python train.py --n_layer=13 --d_model=128 --n_head=4 --n_kv_head=1 --head_dim=32 --d_mlp=128 --vocab_size=2048 --activation="swiglu" --norm="rmsnorm" --norm_place="pre" --norm_eps=1e-05 --positions="rope" --rope_base=10000.0 --rope_fraction=1.0 --qk_norm=false --attn_scale=0.177 --bias="none" --tie_embeddings=false --parallel_block=false --init="uniform" --init_std_qkv=0.0228 --init_std_o=0.00447 --init_std_up=0.0228 --init_std_down=0.00447 --init_mimetic=0.7 --optimizer="soap_variant" --lr=0.00829 --beta1=0.95 --beta2=0.99 --weight_decay=0.085 --lr_head=0.00948 --grad_clip=0.5 --warmup_steps=200 --schedule="wsd" --decay_fraction=0.823 --decay_shape="linear" --final_lr_fraction=0.0 --batch_tokens=32768 --seq_len=512 --doc_mask=false --train_tokens=116000000 --steps=3541 --dataset="wikipedia_en"
Each number is 500 + 40 x the weight over its row's rms, rounded and kept within 0 to 999. Layers, rows and columns count from 0. Numbers have three digits each. The size before them is the row's rms in percent of the matrix's.

# layer 4 MLP down (transposed), 128x128, rms 0.211, rows 29-65, columns 0-127
090:501547508501554491487467511519475530542519474562564505577428504470458509537626561529508528435536490497481479435471500488506495464463527458542553443474491499401513517454462488476472467453461508425443516457467532446410549549487529528509509441526506464558462458473523522481578482467537445483435538473520533567529491472508532518546538421498505475500468482510546486487461558504537590492460
106:456510544474622467482384535496544513474474446501471528446532495441560526552536501483551454545469460573486492502448482512508473484481498525478574435539549531505574508512546454507434524514514459415515513550486467476450451517512521421525460449556504525534560492553483468504488501516506487450428554465453493516541476526486456507428409554550473512500441506554508524517461488537520510491505
095:521488498485534467421484480488504527455531522492522572475465451525487487519511471451463470494514572466428534485439439538532482448470477474509492560529461558509457579505446539535505453461493536518511483465606488553510554574509470503518535486529486500548408513482503526561545492529486540530552451561486502411533559518523446506493535567477587503529508496515566431546532599479481540531535
105:521521491480461427506578577522506545529534481464495396476447526422535498420497528488511500554558477513432513488483447515552485478489514474484536495510456519457527505494492519497519525494626476465509465491445502538479452517530527525404539493438457489488501476647510482464496527485526537492451511469531436491473423510509474499526536515540491508555403493513526504488444566473520474434535
098:479523575462445504601473555490521531501502526528415527526513529473486424498456452527543606511533508483516533465469463506534464480439479499459534452534509495530541523484562449476499428554503513415461524505577499527565534556451504469500554521516460465463494472506425502566443440493530531484506509444573548518470493491443447514451473492468487554562474478571502517523548497532553442476538
093:491534500530498499516481482522496506517536428465513465444462437536513474517535585523512584522540602498548530453526470510511488467511511598489494514486449527506576438504547480493481485444530447495468486477507535488520512468529420540482510469544481508470440485510511512506536434531484504473460490477461617494615512452558489501427495424494513411420582470526476497489503505552461493438516
109:459475501506539550432531502503521483517498457449554472480518540518520557500473524507492614491493451433530535545493586524545451470451458523543429502529467505551438446523490520491461565462504517488515575507502503485522520498587521532482424513528506468547510522570541514460523579474486464484552461483434564496531530452515504551497520465531463518492502506605442526495568554452413568494522
106:530449505528483492522498549548486597519457475462459474516524487436507451486515483498487416509548473453453483498457525430487405508531495520503462485477504511514467461471483522500427499579487534568586465523486461457530566461482483536490532480507514566518530463462514481620508525529508524508415533494483540484503545551567594521452526512540467498574489537490474390477548479526477563482537
099:542524501472452441446495484542541505492486501453561466560510500497515543492487536502462446526463518478582471527500521423457522477610533496559563512612505512513480503456521491479486508536533533468460456527546480412486463522487481508555486432495402467548497434499564496450559487487540516452494520424439497474519493497530439471514504570473513533597487416507465485512467508486427483456510
102:526515495590540477584530483464474518501520469575498503531448508419490512437493480526453484513477468496480526505485475522533490542494491536527509587415480426428489470555528519453461460519483509547533556566486498520582490465540461462516477490462465462489466435515474515577508620446437509469537505538466496482507498526468404602497470481474571516541489469486520565487442509526487513544533
101:479509586476418449497459517521466479442437459519471538487550505530427439457515534506488559569489531562469513492535505514477468516526464527446442436415504539581497562488530490495485514535493511538549482369549504495455428455540549540517446532573482562517535507490474566551490553480490494468551501462471466510521536457475511505493501464483520480463445515466488473474520476561421512444538
094:546537525451502486534574522465541459422522490570525494455445572497484524552505473484436505456516535523440521502429500504452572494467499508500517474564536502538543563446539454489550509525529508494514499456451540520545542450484446540513462464526559513495501479587487528454519543468490519523538516492503492505500448497468444438497512589569452532435501464519447434525450573531454375495497
096:496577553534504476448486507489458412474482452497586552553522566530494484473534499490529537506465515510543550544534550505592527509474466492521478453450491502583508494476531480611547512526416507553526449487541520499525486462466510508470496506495569537457509538463484570466429537499464508499521499476475527510536499499462479533525563349463542522518456483469416536480523512507460496573503
098:463492530476469527475507494499570493492466503448471449502505504467531552536496465469499528503586488528543520513533454481491469520632528541486487519521478481475484516428509559489577472548475565477531471531452548528478451459580554560572507480459535504475429513542469555504459585489485532429514523468563528467477522441518500495497483538544566462450544505567459430456553509491453403522487
103:487460514530448526543506487438514539412516505486475484552431435583500508480573486450519535539481475506562492482462485523448476472483547496534504494490560510459505460510551523429470509525523432434452551514476541452487506466504512381485454499510537524502516585474525536560488455513412568541534467501519513522536513480495433474506558417442487477480439488540518418492404494484468528502533
085:503483485504340536521505548426526483545495533510550394445512588524513494524515478499534438517485417473460511453442491472514513514527537418504532524509490482473484454518465511487490491546560504489471461516443522412465504480549510578473508473510514457504519496499463496532494541555491535514546539540533535527488432394470542461517557579502445502547483496514518487544514565466569483513482
102:451467437530463524455524554528477457463497476544565507487513514462545509538519486537484522537581509503529494513530562498541461552488409499528483517504527466493460480613464496493468537536544465534665486483508563572504553534552527546514502430518520555493503467547528452488486521531449532524506539536593495475455448522448530506540527471467531428492559473498446505518465558503456477511477
098:484491482531539521507493499552568492465477584514512496514515467497437525591501510489453473527546454448596482524437506511512522602441468521517465544497541559567509494505525527469454537563544567535468571471456512489513521471516491484512468483562446496513457505474535529440518461525388500435481535494458521493441549457500491475466542630474461462477467454528510435513499497551479493467548
098:507510560499524437432495524481532533569503517605480507511550495551531465519543493468468517468459465510530411481485495430436519493551538480416441479495517510449538476595505511491524514507507500540523442482462505518425518538448429483462512514525525556459500529513575503503481434516442620542502505507517386524500532471547461501580521556465527464496503465441511546473469484518500481510542
100:578460480438508493509466546550483493533560527487562523485483479412559556489441508527444529531578460544493540479528525475523486559440504442467448540606574496435542504485452396519477468483519454436513495476479460487476464500511554540544430540523449504477558503465489507554547534465535436523434545554495518486463486488510556506474524505533504519506481506529526568545578506525494464496551
101:504506557478534525540447491590462483518546544482529548492506544523460576539468478488460490540480519404531451502495491513520489556492508488460516527556470482516510548430499508500449467485517508532529445547492568548483479509520481440458540549530503571488506444464465573396454484600435564543451557478532467491450493542468522558480484494531580474461511471505459536562462477579448491466527
096:485514514464512541490423512508545501509455489480453482540503461476549542534541516475447521431492509488521470525578547529438564482551449530456487493518500503518519573516494515517486478464461503508509480478509443511463476563509460522544513500564450485516453551484488566542467557502551509589410484414469477402505427515496569571515484479510564445500565505396489541530499545489528528563428
105:436478478481556499503476451497444505481483508489534425447387490446495536553521541515563536553455478601399570478466510501508528559507457471487451509529524492498430501514518469463585551467521495479527547560501487476497526476479521535622513537475559521536466509462488552427493444504509525545483447517490553552490449468486533459489456523482512540535483474462477519578468458506557476532475
112:582538472487480494480458533530602486494457447531517485542511477483547468473463517499542475514500514503456434441453531508561522482504470456529483494469594499507482492499527468495564432436545506495567496496545462469501532535577561456519492550501531547484520522443542474412504532489557555515510426557552473481511491484510526511450433485510423527504505517463436479489514516384430437419506
101:405569486505562486504475418487526512516492559420507589513474488520464573510486522497523480476449497449511510522482526553514515536551514488513429411444516510542511489479410531569553385496480480514512475452466474492510486439518511497459479506481477484500522427491551464569481475515472540498517437484524547503545533462491468524457516522575532496547564468479455508446526490484559431441579
098:532572491516514445443453465478498467428471466518450548517494433502471474417506522496472448541513464497459490454487461561495521472453535535500497593507516504566547496491488462488499482537520505534453563487490486461528477491475469484476483551520492456456480544490544529467462488506469518587545447498510613447560451436557536559529481452469507505542446455384434518514493515537529520400466
094:484519511526493462483570590530554516481454507480480408518527514490469454506421467494523492450502491486512513432477562457480456532455551517514546540463402409448457471532501531454429408529493529433538434459542466452487554536456512565476521529413517583518495513489514499478509480424461481562464469535528456436511529457511490506496477473515486477544546416487512521511516527522469477466515
102:472503444486516497597454511536461518564567579412506511455436529557518515519495533549502514519472505501498495462521473469493555458554536490521489480501468576468505515520484550478470542480460563382481490521518504554568535490584506554509484513458498483535571472463509512479598552519472540492446501532472527472511549511445446520486505563500433443479527436477559494538480493456394516485486
107:521442522490576501537446566496484491539507469469463473541573573555497584430505491426464497492508474486444433503521474537420435464534459500521555526532441552528479530498507501498476548537543502478502526470492468492447475529553496533522530505455478458506526502553571464504488465608475459510487530441581447461512461528538540560521436520475500536588418479462483491476533484543470440516468
103:452539524509441576467499509448499405555564488532469538503495482486495448561463526511493500581524484439457523471421494505517475484516503482503553467479515526450522423487467482468539483455468530533513513471461522503493522410491492511498528539451480467522461524541480477649468417515479500505465559463455475477505502469548581456517515455458536468460478469543483453525521566475474545618515
086:511559504483540461547508472480547388438481506450428459438450474492514506521501503505482518426464480505475560507498520513510537520519567551504550493586539505468528522463515530486424516516431528489445545413479453479497489486499479471487497425488439557501548561440475508574546396563479514530490473473498457486490568530533490515516561476395550526506494545449508499513418507475501528485522
102:525473461438489469451570462487509460463528492511390424468558475443467483475506540467532542497532513522475499492467507491499578457455506526515478512546488525514559461470453559500528520454514453483505520461523507491473501469586534472599439496490599586547500498491537494452481519468524571505544392572508464422528500540528482466498530480531463565477438507483448439475519485480526437484520
101:476505453499489512484515526439451545458503442496476435458473523501497424542458444513548504523476536396511488463481566487524585492521456472507586491522548404527531478465496577550602504468434497479503473489512496526463445523394453479495441458533550573510536556549485530519522540509524571515538466504506534509506563526503550491439499524464526479537485477546470582468490490542491500504547
101:516495454485529468480477452527616477452449523559548520528550517461541513484409497566505545512465505469429570510481521515541513433549490470467474524530504506428466558499465508454518464467457457479471550509516468507481429498564498490502581509460600551513532496481467506420481496459520464527495479473493433578523438496528493453481479507534526602460472515471528551508544468473500539455416
083:482536431519606543538497533487454463494469496572415506512512527524474525515534541468493480534510465477562527516487553483488450509459539491489478558468511510442554542472581459586479482546486519551509575463442532470494464466482499488527493416526385476479483503433585537438492523534443556503542478495419496519482537520462494448543505482501457483533431451554527470514492421470527504491521
104:503475466487470541511493502521479508453549552574504509621520470468576489505552554514432536516465472420542520519505428507445484507519519481538491447607519535482481470474498498527534562465518570571544498575558487494504410461514518484522516481426433582533573477483467534473551522519558566496468495440543528538518511407477531504512519492499540501480474517447500462547531550497480500504493
106:498538581510488491550556431491470424564556477564504506495558477508451482472480467523490539542512462457534466522492461551438415535494472514437497615452570496467475440574499420517502523549405491441511503488516468508569530425480519530495494549527497487442503518497478507442536478491467552531525582518505510533476555440494493426521506466542519552510504507535495478504472465539527544568516
# layer 4 MLP gate, 128x128, rms 0.231, rows 30-65, columns 0-127
113:457439445514436547542544487569503552543504485530518432434504511561522559429485551550447481447497526464479539458575452529563507521488516485519501566441490451488524414583478505538487483478506485518515464483533430523564522476476484514574482510416471470490531479536462511463490495543521440489552478492529585541567505477527440517471536476415557501526511496452485537500511462509479415527539
093:399480416498498505554435511496399500475473564515504550437440459543486492464497523506519480517500511478468486493496538556500464484540484581507457470525504452503475479550508467510518450562493632516516508496523559497552466493514500487481428535509462486506444559462497454488485477481547410449537408500495572539525509484488518584480516536447543478477486541481430488507468558484559546510561
108:422543534519566576550473468449468478479485513458422535530578522561459535468500440506474523471430484530479525486459477426516448490587482485542458519474467532495510517490431480486525554457555532499438490504524432477543500492498457506546515494504519467553501535525524452410508455420577466443528425484584492538508518528466505534505504480476502585469543492512478498588502435516493554501527
103:537517524505523507454458510568522526451497557515497391524474470495464567496595470521483519464451533512526535530485420528450495474429520546459464482445592569482471480503569441444488542439514482521447470539484492560460485497446496545524493454491485521393538499497440452487489542508452481527530464523455549484521536508594519479478553547495517489562546451524474566496510503501466570525468
101:518516517461515500534497476512500462422471486491574562512581553468552489458523478539470535542485561512537532491381427465509504574514465510533487454423532414525445510526509466504490577533496474556476524526481505454451510575505504603529441534465438434509571495462447482512478542514512540533512476462451450543468497481463525448500447490473489485498402518515511518512433514506536497519446
100:526509456526544434523485482570492579502387586469518506428425499549504524491539460523522543446481500554485476500482500459397483507495491547500458442425544528515515530487489485492491442514531538543525450448488519528442572540486538535487456574495544515534489545493443493542420483503439432457536491505464493571453468565474460448448493478456514523536474467539499471511527500551507467448547
102:481547531523485527455490455478482567518528515488398522574448432533471508467462542477576426506445504486511441490483529522520446439574521511542423459510496519444522570495552439491517519435558455506470479581486499571524555512476529499501588485464461453498434489496543519519493505511470530452522480564506543573477436466573472473451445505521461554455516510492476459547531499479462486488453
098:558532501515551493456509546513494456524513458429501530515504468575525486440502504524477531534500522529537519525485467433502421404553446526487521419539548513533499558359571595491532538555475484487540475499478509422482520547460568468476474514470528506513504504526603514530537506482551521457513528545494455472501448555481456497439509428506546515471531437512467449519495520508485479474452
100:528500511560466444488494468570428490522468479472498558393468519533495501512554495413455433489454485477441428487504506488500473495495511502466426477499551506551500556459513489494509576472485492468527430481463520446558447483491510407470436575566510511437443452518470444476450518473439479531615469487525549486535481527528540539535496463537466477559579524510509467450486505480514505517496
099:418474498542493524475559446493573513445520541525548555494506532503420542498518468402447463560501521517580547499526564532542521480507488571522561477495457462553488504526426506497485447510526431512478539429456518504501476566436519538502577433509535488522508484477476470514467513469602514457450568514494567425478515558496501450461529474547533433503517480515462498473477530460497459477539
101:462499512499521544465527514457569475468499565457442551535538512484434541480448467505435499539511498492541533568448496485573510503556431545496515430437539469558537485473515469513498533535494500546550478507546392448491512528554469558432433541547545464544542555480478456550510540534505510566563452433526451541471519486477579451506484512471515481508550522555572469436496501506523496503544
098:475485444569451397505537526476449544520509522530517531484573549476491485510546540496490498567435452484570478469573536512487492562517459458462509463467513498475514453496466547419442453501518497501472516468583582448420428502548493495514488469541431472595468438480474469523535506449511499564482582481468501484448457403497499449503520475466469417487506472502498491494507523548495511504508
106:476450514538482473482412540532470573498476498525530457540503496529570531487485469510442522481556480509517487503480466583429485455482506498500531552481514489526522432532459462610538546523547512441552478506396570519427474494479534454496556431497513560483530457557505511492478515533602473532553455505511455453462520457481522495524582443539496419515502534502472491474489530490576548483538
097:478582420527544556494512478514482528540490439464483470497437518498498547450506565563477533418469489510520557496544469498527549501496543531448506467471470496562566476464554523466535505526549475441497501452480471514503512546500498598384488482540493519442577493466463469509506519522487555495500522508476526495554524492549545553497572539482569501518493469449488380541536411449463478507474
087:525508505438549521590504495462514536555470504550514483512542507496491524495492543513412563397513519505568435523485503534544518432471529500521464459503378489475483518504496533491505425478550506456529454427532514470486464488491566496515476471480557568513534479405495512526488522473495477479482449471537469514445546560474496538404495474437531572428513515487526541490483476507448400513463
107:479586514460504525491513560559446505496466512505447496533482453503550529476549530546440546477467493520502508593478471532473519429509487506451428624476565573534496483424453475498540525428551511472425509596457475479534575491491504444484496420471515515458484493510553443454472510480492537485542400517498466452466531542513535523527483466509512494534482504514526529519563514490473550489439
098:543545488394516503546487521512476516495473520524523491465508522437504554446528561573528597447472546529498480497471483487507440534576515469524490444514524460464498450528511542540472488525487453512499487531543496437541494506592494460500467532465455471443459416533551450454565502479477455550525480511443466460542468578502542584413540497461586535548502489566534538485472546525510498473486
106:498546484523523455462464557575538522576503574550520519494546497503485532475510491487497432559476489463489497461474521526449477544508523505431456491473494552524533541498498484522495532480493522514493551556463560609440541507532453449455526480476530477512386520549446481496519459437500587545532414492525442584483529542488561497558553511513538502483468441506452470456402506532488469505464
099:488494569533452478509441524477546451450479481521465508502531440578409522496559543457499431499469554535537504517474489460446488510590530537524459465445444464572498455453501501471498495530466471434478529411522481539540570534519460529474480478475520406553428488579544487454487452492467483440454479479554440542424519549469524536451488567462466460511462535511508506535494518514506508488473
099:476520451503486475530427485489487518517579453483449583542484518482464572508529494491478473613510512401473516487467538502516490513520548544445541486495510487478488512497475499447477505504501480470537516465514579514462465599503465483498531496526454512534523466539414539446508385568518482486447494506477477487526403410511573454524488475505505517495493453434488482486374451486498531496502
096:445510561449482445436440464489475551537439495506426516506494509587480510465501462423468487535464554503483541517473503556478494447513536573552503488486563539535511493551533426512537542481461516533470559505474403538476503490471505521416516517513585466468484554470491537598537505493449506519452488556461462540564516552549476523505578569511450473466510465523457519486508549530549466467515
098:467468460508496596498557585467510509528527494477541510523532492474521505564455539471542459525434415468501477547492476516491489462559476513529549501507450420518452446512453523443450489563479513468474447509553516451435594473531493561474512455488509462531486464530459561502506545512557485529532480462476526442517551488495443479501497594547505561495426537472502507534563482473432535410451
107:587530491499506511476445517536567453508433545519566512505465529445540434455505495542495521532475540530466440464474472486523505462552507507536462527505501481491521488505455586509556519432548525447550494497526477437551439589569570435505595525479477503521490570494487510457502494528449550511510489630540480529498485575517442471524464501551407494501526496515480526480485537477482443473473
096:542483503554499448515449506526499483553519532550485504556463550517506534468496510560539540501562476592463554536551570553516528465549449539466502566518551470490466470536572393501494587508519484511525504491488534523515518470447505543541422536502564488479601556496468548453512499477505509416479500553470517513559517493560502477478496526512528446605537499521499500503472510572536557522438
101:518529567540515499408507524560475526453517486507508515540479474459454552511529529513494571481576517499470521437454475560472483463538521490383448457482567552461497504421441502513538479496577484479529468539493516543490518485541530425539540480524467474466474509478512464533518457425477523517472439496466497550517438482501546461417482537492473383525474427521457535512468439453538519507554
089:468529523570523520550447466503503471557378537545556488521503585547516539459550590505486514480536478470507524452461450474523533528502519594504485517436488559530514537591436494494548514540525563518442460524493466487438502514495501556521472542529505492459515546449448500512537506531513490492564475487527553548502515487532535487530502567508468485438527512491473480457457536543614552557442
094:463510515630480414531442528569477547500431523557486541501561479474461509491466507481514505501540539553495575530514496494490537509549520561477479544507503503547547461539513385566466498491485506479501591543477495528518489469532503448518512499473524535523568485457522497512447453476483473474538513531460512562488477502569464515530577506575533396518395525493468563513501525525474543528518
107:473472496414526506529498518403463474541464489466542506549446522451527450440470519480528477464338531495518500507525454520503470469601448514555504534448520528476473560489548490515498508564513463478520539482518530506488498484551543496460509594506517524549515490498509457479483485525610484494477546490502473473500471537542509463484491475515510550560476540609480544535567472532500502581558
112:489474462484490505414507518497572488494539519446513554528529487510459564494557579524499503494561525518541505453513506513506513401519395436508525498455440574528528550491519491460529548519509535502513476454470382480599519582526470521491488539522561528518525487486463515547493474475470495452491481513601489476467539509439463480535470508489456459417510464519485423486548493462491417464486
089:490525500492529505516504542484451498513480498456473549444543488572504541457474529513483548441492552523485466461537557487526533584493576435498593527573477475559503500458494481475538517575462527517459492461411506515512522476475480485546474496543435513521440446472434422427507429505522477459456444469508398443503560471535481508451452555438456489518492473517572501450531445502544517521491
103:481537594517544464489521465490493470509449490575535528446439503442470485508483516586523565473514587479500503483527493543552521527428499564527483498516490481482552540532463534458461473530528452483498504500509553459500459515511527526518513498429436504445484442462472535457571503469524523486466546550505541591637525522550482479464543514475467444504437480433523465420496521508441458443514
092:505575507545543520516523487552539498463468465527495536483480476568536471543486469495535420465481558495518484472489482526453478445537491538578516508478503531600464522501477468514469493478569565462568510490456517474499522478542489486511454514495453426546481564485506528616461564451505456591526561584482505565528509524463491428539468569555497455479557558489465487479517433453527504467537
107:480471561496514505410511469549520550562483524397447558505462469516452466439504551513464458402472534514513459502428448456512446459559510496440497497521596521468533536485543464587564529477507563468458529507504520539518470465559511489448456515515514531515568569491466479470533507456541471471508512526523523500500466512492376529438495513484504509480508440524435510460518498441528472488456
083:491537494476573506515607476554516495475499532561502528491491454427493522513469537502468464504489534459511492528488584569470577485521570524478494515492506457523558507478478520552439509564476473449555521544425527466486474449462544447568469482587473461498477523499537564531543467594479479520496487549450498509504415443504512530574549501516504483543505519501574503555558405526492491444523
100:496481557467542491495517562566507536484448470574515463552610475500483537529527564531508550483456548491555487468483469490492520571560513490526490475524473499442502461469511576459425532518440472556500488502536482440508509470567508469534481487492466531518541421440444441409476510563505479482566424514474501475460498466545539541454416480509503543522495489486554514560427551550493539547488
108:506538538495477445539499516464453531549566430533469511516482544440530504458501492511542519534513576464427504466467488476486489522377471463525506466495538468514506584441540540477481395502496457471513547446473469437443477533521491519458519518473515501610515510494538450472447536497533570475472474503441486463592470510521418458513504472429502493483454494451439502506421535543477517483533
# layer 4 MLP up, 128x128, rms 0.23, rows 30-65, columns 0-127
110:422487506460482544516557419538504537468533416521601453478531568470531538521427403551513541532496529460519519501502468549597553498470558437529458536484510474498525433509483530550400529504528435546466433529505514443473496525457509502573547544446462497467504542502449483490484448506501486535497468490522490463563548472459501510481509480478489433484533540463499530465508524470493518466421
092:454581422460502524530481562514488483487518519525541546498464433544497543490550522499481493521510526547458520559492518478488516464539442517503433486511519480534533543518495445494497572517503565542504503497580553492536484521563434499550491524444512471480454523477479515518403530524557492477582473538492607445576527449459522549484526491514526467511502485476494494514455519433608592442566
105:508570501455455526442493489561484471458569499480522411557523482487497454428470525564500511451504505506567428486524446521483465520508579547535561470544522527517499424445515573512509492511442476543508548528457508571492532424458549487513513521511501389499555476522564438525525443517461512489472503580487455457467486529495467512496490474472500491472463469473467557537533537517574444417484
091:464489512494505522484500521545473484440487509511450451538469444450490488507496480506468568550428504495527531491459494446515570495471487477497464436455541524494549483487590539493506575419497503449540603525530486461436436575506405541518497520483506504468519600463467534492550503523550484544530496596504499541484516488525607456509479455515527498532491476517466519458580482459473581508551
093:566478487549484433464547466510535503543533488529530431423536486510441528549558465463569479485534432463530530587523534475526480435458463533519498522532480507551550521460469546520515501519528528466499539452476461537526482451462512443498518431449571517466476420597530561473510481474489445429467512551507563438556472520485485520546552471536525485588561483515542509482469463531448525483520
101:462485438468521462486507464512523564521472499498542509423467522519482554503515479482578582411532546498459527522497509486475469442450522543524461468504565513518486455478485427504528481515556460601460455550430515498443528457472496563495496571471469490520520462465506501497472521497475472469536472508423518549493528581478454530395544503555591502513464501428459510454540597524460500510509
102:504568523456460502503556596542472544408514472490475517502568587499482614562499459503491508539511491519510475435478449468475449464521533498509488467417569507453497544520408511482472585506491490593477519523491504525488512516482496561487500489475488517499459523516484481497481529504497496473526588525501615529530479562509485426418503451539463509491525476442510467531467517533455440546479
092:482430482519491504522534488530538480503476506479475422416429431489535499469447480554505441480527471458500523478509557455509502497528465500490560442426501440485524501485467397522512495382522455446406498492449542507533511507515527482509547451517539417502527566546475526535487477480507427533464468544424491595466531526527496559473537524539522480569512482560528482508469529559540491514538
097:535490514522429484493486447546500432565487382447449487459498452542481487544536554473443444483507466494480438541558519522451483517514508504464433387456529411520492495521549490488475509452519491477504483531502484479541504463491554441463414548509536508465458433503492458485456523443493452483571491553494500495549450558499506493510588420546517573533564538513499473470477448494517514485497
101:555485485470471431539392551559479515564446516508500545471518504562561466527496554574537474463457529468496445505531458433424491546507560471453457555561536556496546478471526499548496538470470503494478522537588536454460511446486473452468472544454508516529494568524441500506563488541440527511554456513452450533494405449543536491516485522491512566501494544486515488486508532552538481571500
096:570502575510500486500474419549477471498460433453568498483538531526489537536504520452519502419494494502446459430512485475441458494450485451513507522496470471495451564532494502496533470514481508483430551516473533539574455465512494491549496497417444473474487487484507506480410517461460487497445546521522456477487412529487416553443436481523506524396409506456481570509491556482517422538511
109:496471489574453431501457542501439571521576438545510483477578522526490485507512456432527477565437418514582476484553540514492414544591564521459490439483517511512479486497522514420532490501486482543489547458519539513400482433447490548529466466485471457531478486539492407510513489467557557486471501502450532545435487472477492475438495467471506486446525520447492493508503464536517533523470
108:551500535514536527506493455504513450557568537461478469545528476553529413502522498491502429519505526504457491527542560464395521464495508444455497498522497498483467521462517550409445462515528477500518515580492470509505520422473412508496548528481513495531435566492473568494538571465447532409487538524553557493512513518394461444482510539494428502523483504579483533470577471480496488531463
103:503456529486461476478473493505548498477507537480460494515466484529472520605511543476519502547540493499485510531475481485489443502525451505510460524560513499467464492527489504572412458475428490498464554513539515492467442536566579470578491485440481452551499526562487553546460547476520490514496499499478463597485426620459463490515476537522411488536362525507484557443529556507478473485496
088:521464504558496489418485498543460483435587530464513488502517496493509496511463486472565478631509501515432588497471517504488577536493449494499516468499606465501543512502491497535465496498520543529474493552480541501506503474512444484506541514528407475484489528544479446481489490524534504599479489506435526539516474491588484472510492518500522473600505463467530443474469600439482602484551
103:516513513392452506534502505529449496533487458536455481493479453531514552563541523536442509521503498511574462550529510560534563465476479480475439594538547574510475515439386458474573509475530512508504554547458433476504568472519553464539530491437493510471469472514563446468485530489466558472520418549548467482488509565441455498543519434514534529493527544540477495502527537458515504508452
097:508460488539517525485575377460459477502493535528444457455579538513462479555551507457430437512491489436546528492505545474540526517485493480499476516492394511549527522517520502505535522450486521503533501486516546592536557539458512545503533537527508475574495506471469548497504470495479464495525502459577476497463553421480540426619418517459483495474506511511462490479546491429471578506524
097:549480455566475500425508507489552541508500519558555525490582486498525483490464478475516494457511448490472583534504505544471510456469542558463475547526536506540519603519527488566507554499526575504483511524411567546447426566502437410500449445487463505465481494546462462511504454457494457537509508538494475457549462529507546526468496499537426462499482473533447516425473528544457538585468
097:513464514440520504492494515483515544512533509510542421494432520464485482476537484481513502515480518556463508554523546486512465481498531497504516485524490469485537473525434446544503469596407558498520450507607483469488609500451485492527553440569494584494558439564501420602535485451511539539475455473455546506487464469563533496519552481496512491516477399474547507462489553487483451450497
098:502450564471480539475552503503523490528473473497466426457452526462443457576499530504534533434532466530547429508558516532481526548484438486481486538550451473489510491540476540523536530494512479504497545554479434486470533445485511596519507531509456473514525508436538446527428604500470524521505494476485478521477636476484444467469559558436538513515519552531524514473552599517433480523482
095:461485503468446468478513549533460508522457504486417468482492470544575525443480515426513578513461541468467502525482479566444501509507505537455513490533539502501492411464568516520536557461518580529516469551517449545528475491522480504436490543599500481476491530499507503556437581507510459529463439473420508425447519511442477509539505499568475473462491471494426445469449582573545527508473
112:450462568529511489494478542505531503480533528514495552541512422537510493522503519526501459480499532477481491596466527443514523496545558495396469550512481488413508529456507488495472459513512500517488526478535513501478559608534479487494505497561473537497490490549426464527468529487544483529537518436479506483417519465508495534485374517506591545485395514548474440476421463545402482507491
103:428529459510522474476503510518465500447448546505527557490445507476503477458525439496536467376419521506534412480516456505443570567445456499435448492496559534552530526519512522403569575496516493456495566467485536527510516486476456467440512524477476537514565492456464476502573445528516506493490458532543530511596485520462467477460531503456499496439509523562534458466486484457531458524529
099:455525462540492518459541455437513485506475499464499457442492468492475439463534488434475514537454547477502425484414469487498488455526548482508519457459505519488506526463403492554526434508435472445482473547498517535479480427518508515491556484512495467444468518553549513538516401579488522553406469493531428501444469482505502483454497480439500473456517512475479498486491555398493453413590
088:503494451489534541587516426425517426524495482512518500478558474509531493491498539476494446512437485454520474521518490419567510545483468491524521539516460482533472447601537470466431468484451462553497455518543493442462504506485548495466483492527539526522532507559507452456545524602541518488550556485540557462442554448498507539597465477504501562495470547484637479465504498510502516521468
094:537500522492406501404553510489520534448545469506435498477477509503463451496417466514531494494522479499515489512546571579539449541512408481513473495524476399437531522474479535498450504494508502472504546436527472550495470588562457497459534497481475469516540518486509531526472493444502497550438573499418453459491489518464490373500536495498472595515493481508486524462466460470461440487549
094:522533457543539482538461548556422471479497538419545482463523524513501507522445500473476515464518532468545571509542449523460513456633475497475448520492554477568512540458524508502558470453486547476532471541526522528486576435519523469516483530454446583477601426547527434509490516479490505499495473503511532493409459429518501491493504393468484470518505509456466510544443504528524514533557
108:465551508483449556510539461414543455540466525466527491531390452477453479513436478515524477491460536495598479468488540531507494456543437553471544519456539539528407568531542503465525486492465565512451553529471528528505517436512504446465483489482581521513538558468544503467510551535529492478483572476509499502488531442505523523494471515543487567479495556507523541577472494465594593513471
104:529410472522462494457450499531514515527492526500491568596505524527517602503514559501498558477500539539476463471429510513514511490542422577410450520545552463474499531448474462543513547436530525480522515477477517545478505438469523521558528461443465476440562489479533449464469441522528513495429536494548512486521541491531489459496457477531509407463476461524461401510475457435542494479549
087:509555483478546461542565541468437436503462517527522544474551520523537545486452513521494520477484507525495432554579541526499554559472511491509572551553523483509547506517485527483477466574457485535517513455475531469478463502477498460613483495555457514480463408447407407448520461553502470462482473549530439451470558517511467479486420544420494518478466498520578479476488445547511496515509
099:518533517527476512458433535494508465445487491418497536530496472534470456452462470479520555539522468528529516528494490495536531482573438602563501487463512469474476524499461532566483531484511501499541488546578493487545431622586525442541508444472566541500454445513517470459471486540437473447557537555473490542474496613529471482477519488442470454511530556472518554461450521509494446503496
101:473502414477463429527418507421468525518443562476515461490499535502424447470457443491462528547532453459431518535497542495510562464447482485463417577521480505408570434475506518517528538529504502476459483437469517540435450491474490520504482498519520546465464465506491549452506512518542465464436412457531479431471561496527459515524517506452471432476482452520492557492443564523497506527510
099:454564461481476560577487535484518477478502524523544560518540525512524522463479442435467494566480487500518504514511421488461563515475462526521560438484450468487527485460477499513467418512480501496543484477485545471459523570472502509600592424535472516507461518536518544437429482595516546476492516466507424457501532524501520455533440514508585495421524534470547494469497496479546557518588
086:429570499463562503542596494536507501402534509495463523496459474438474504467447480511422457438496513416563523542545570564470520450487601505501501462430523494516574508496527503514465503512511475472522572487487448462457412484448481481520489512516505533450477553469498542541526512557506492546462499577499521569502472497486504478536547550533506425473532479511458514505537499459540477416530
105:514458456509520524530522524534527509565476530521507502498443537447412593452601507547562483460501437528565496539454481501486527552481527442517458542509483577526478450559508592479428481530469444509467468487481438477533456435470521556528444504493512545494495436512425439456456470442481498513525478434509563510486468495496561480490507561425533537446491452463480478487528537539497521466514
113:439482588499478523486479539488555547447558427462472522546469516519546492532539528509470487504456433535549557419563469515516511552534487445530538521548479473481468570450572461458468447489517520549546536452504474507493490508454461515458434488553488484494608541483417520500458555506552471487517515505440536475536487525452485578494516475485533499465474617494469504505492523484513603492489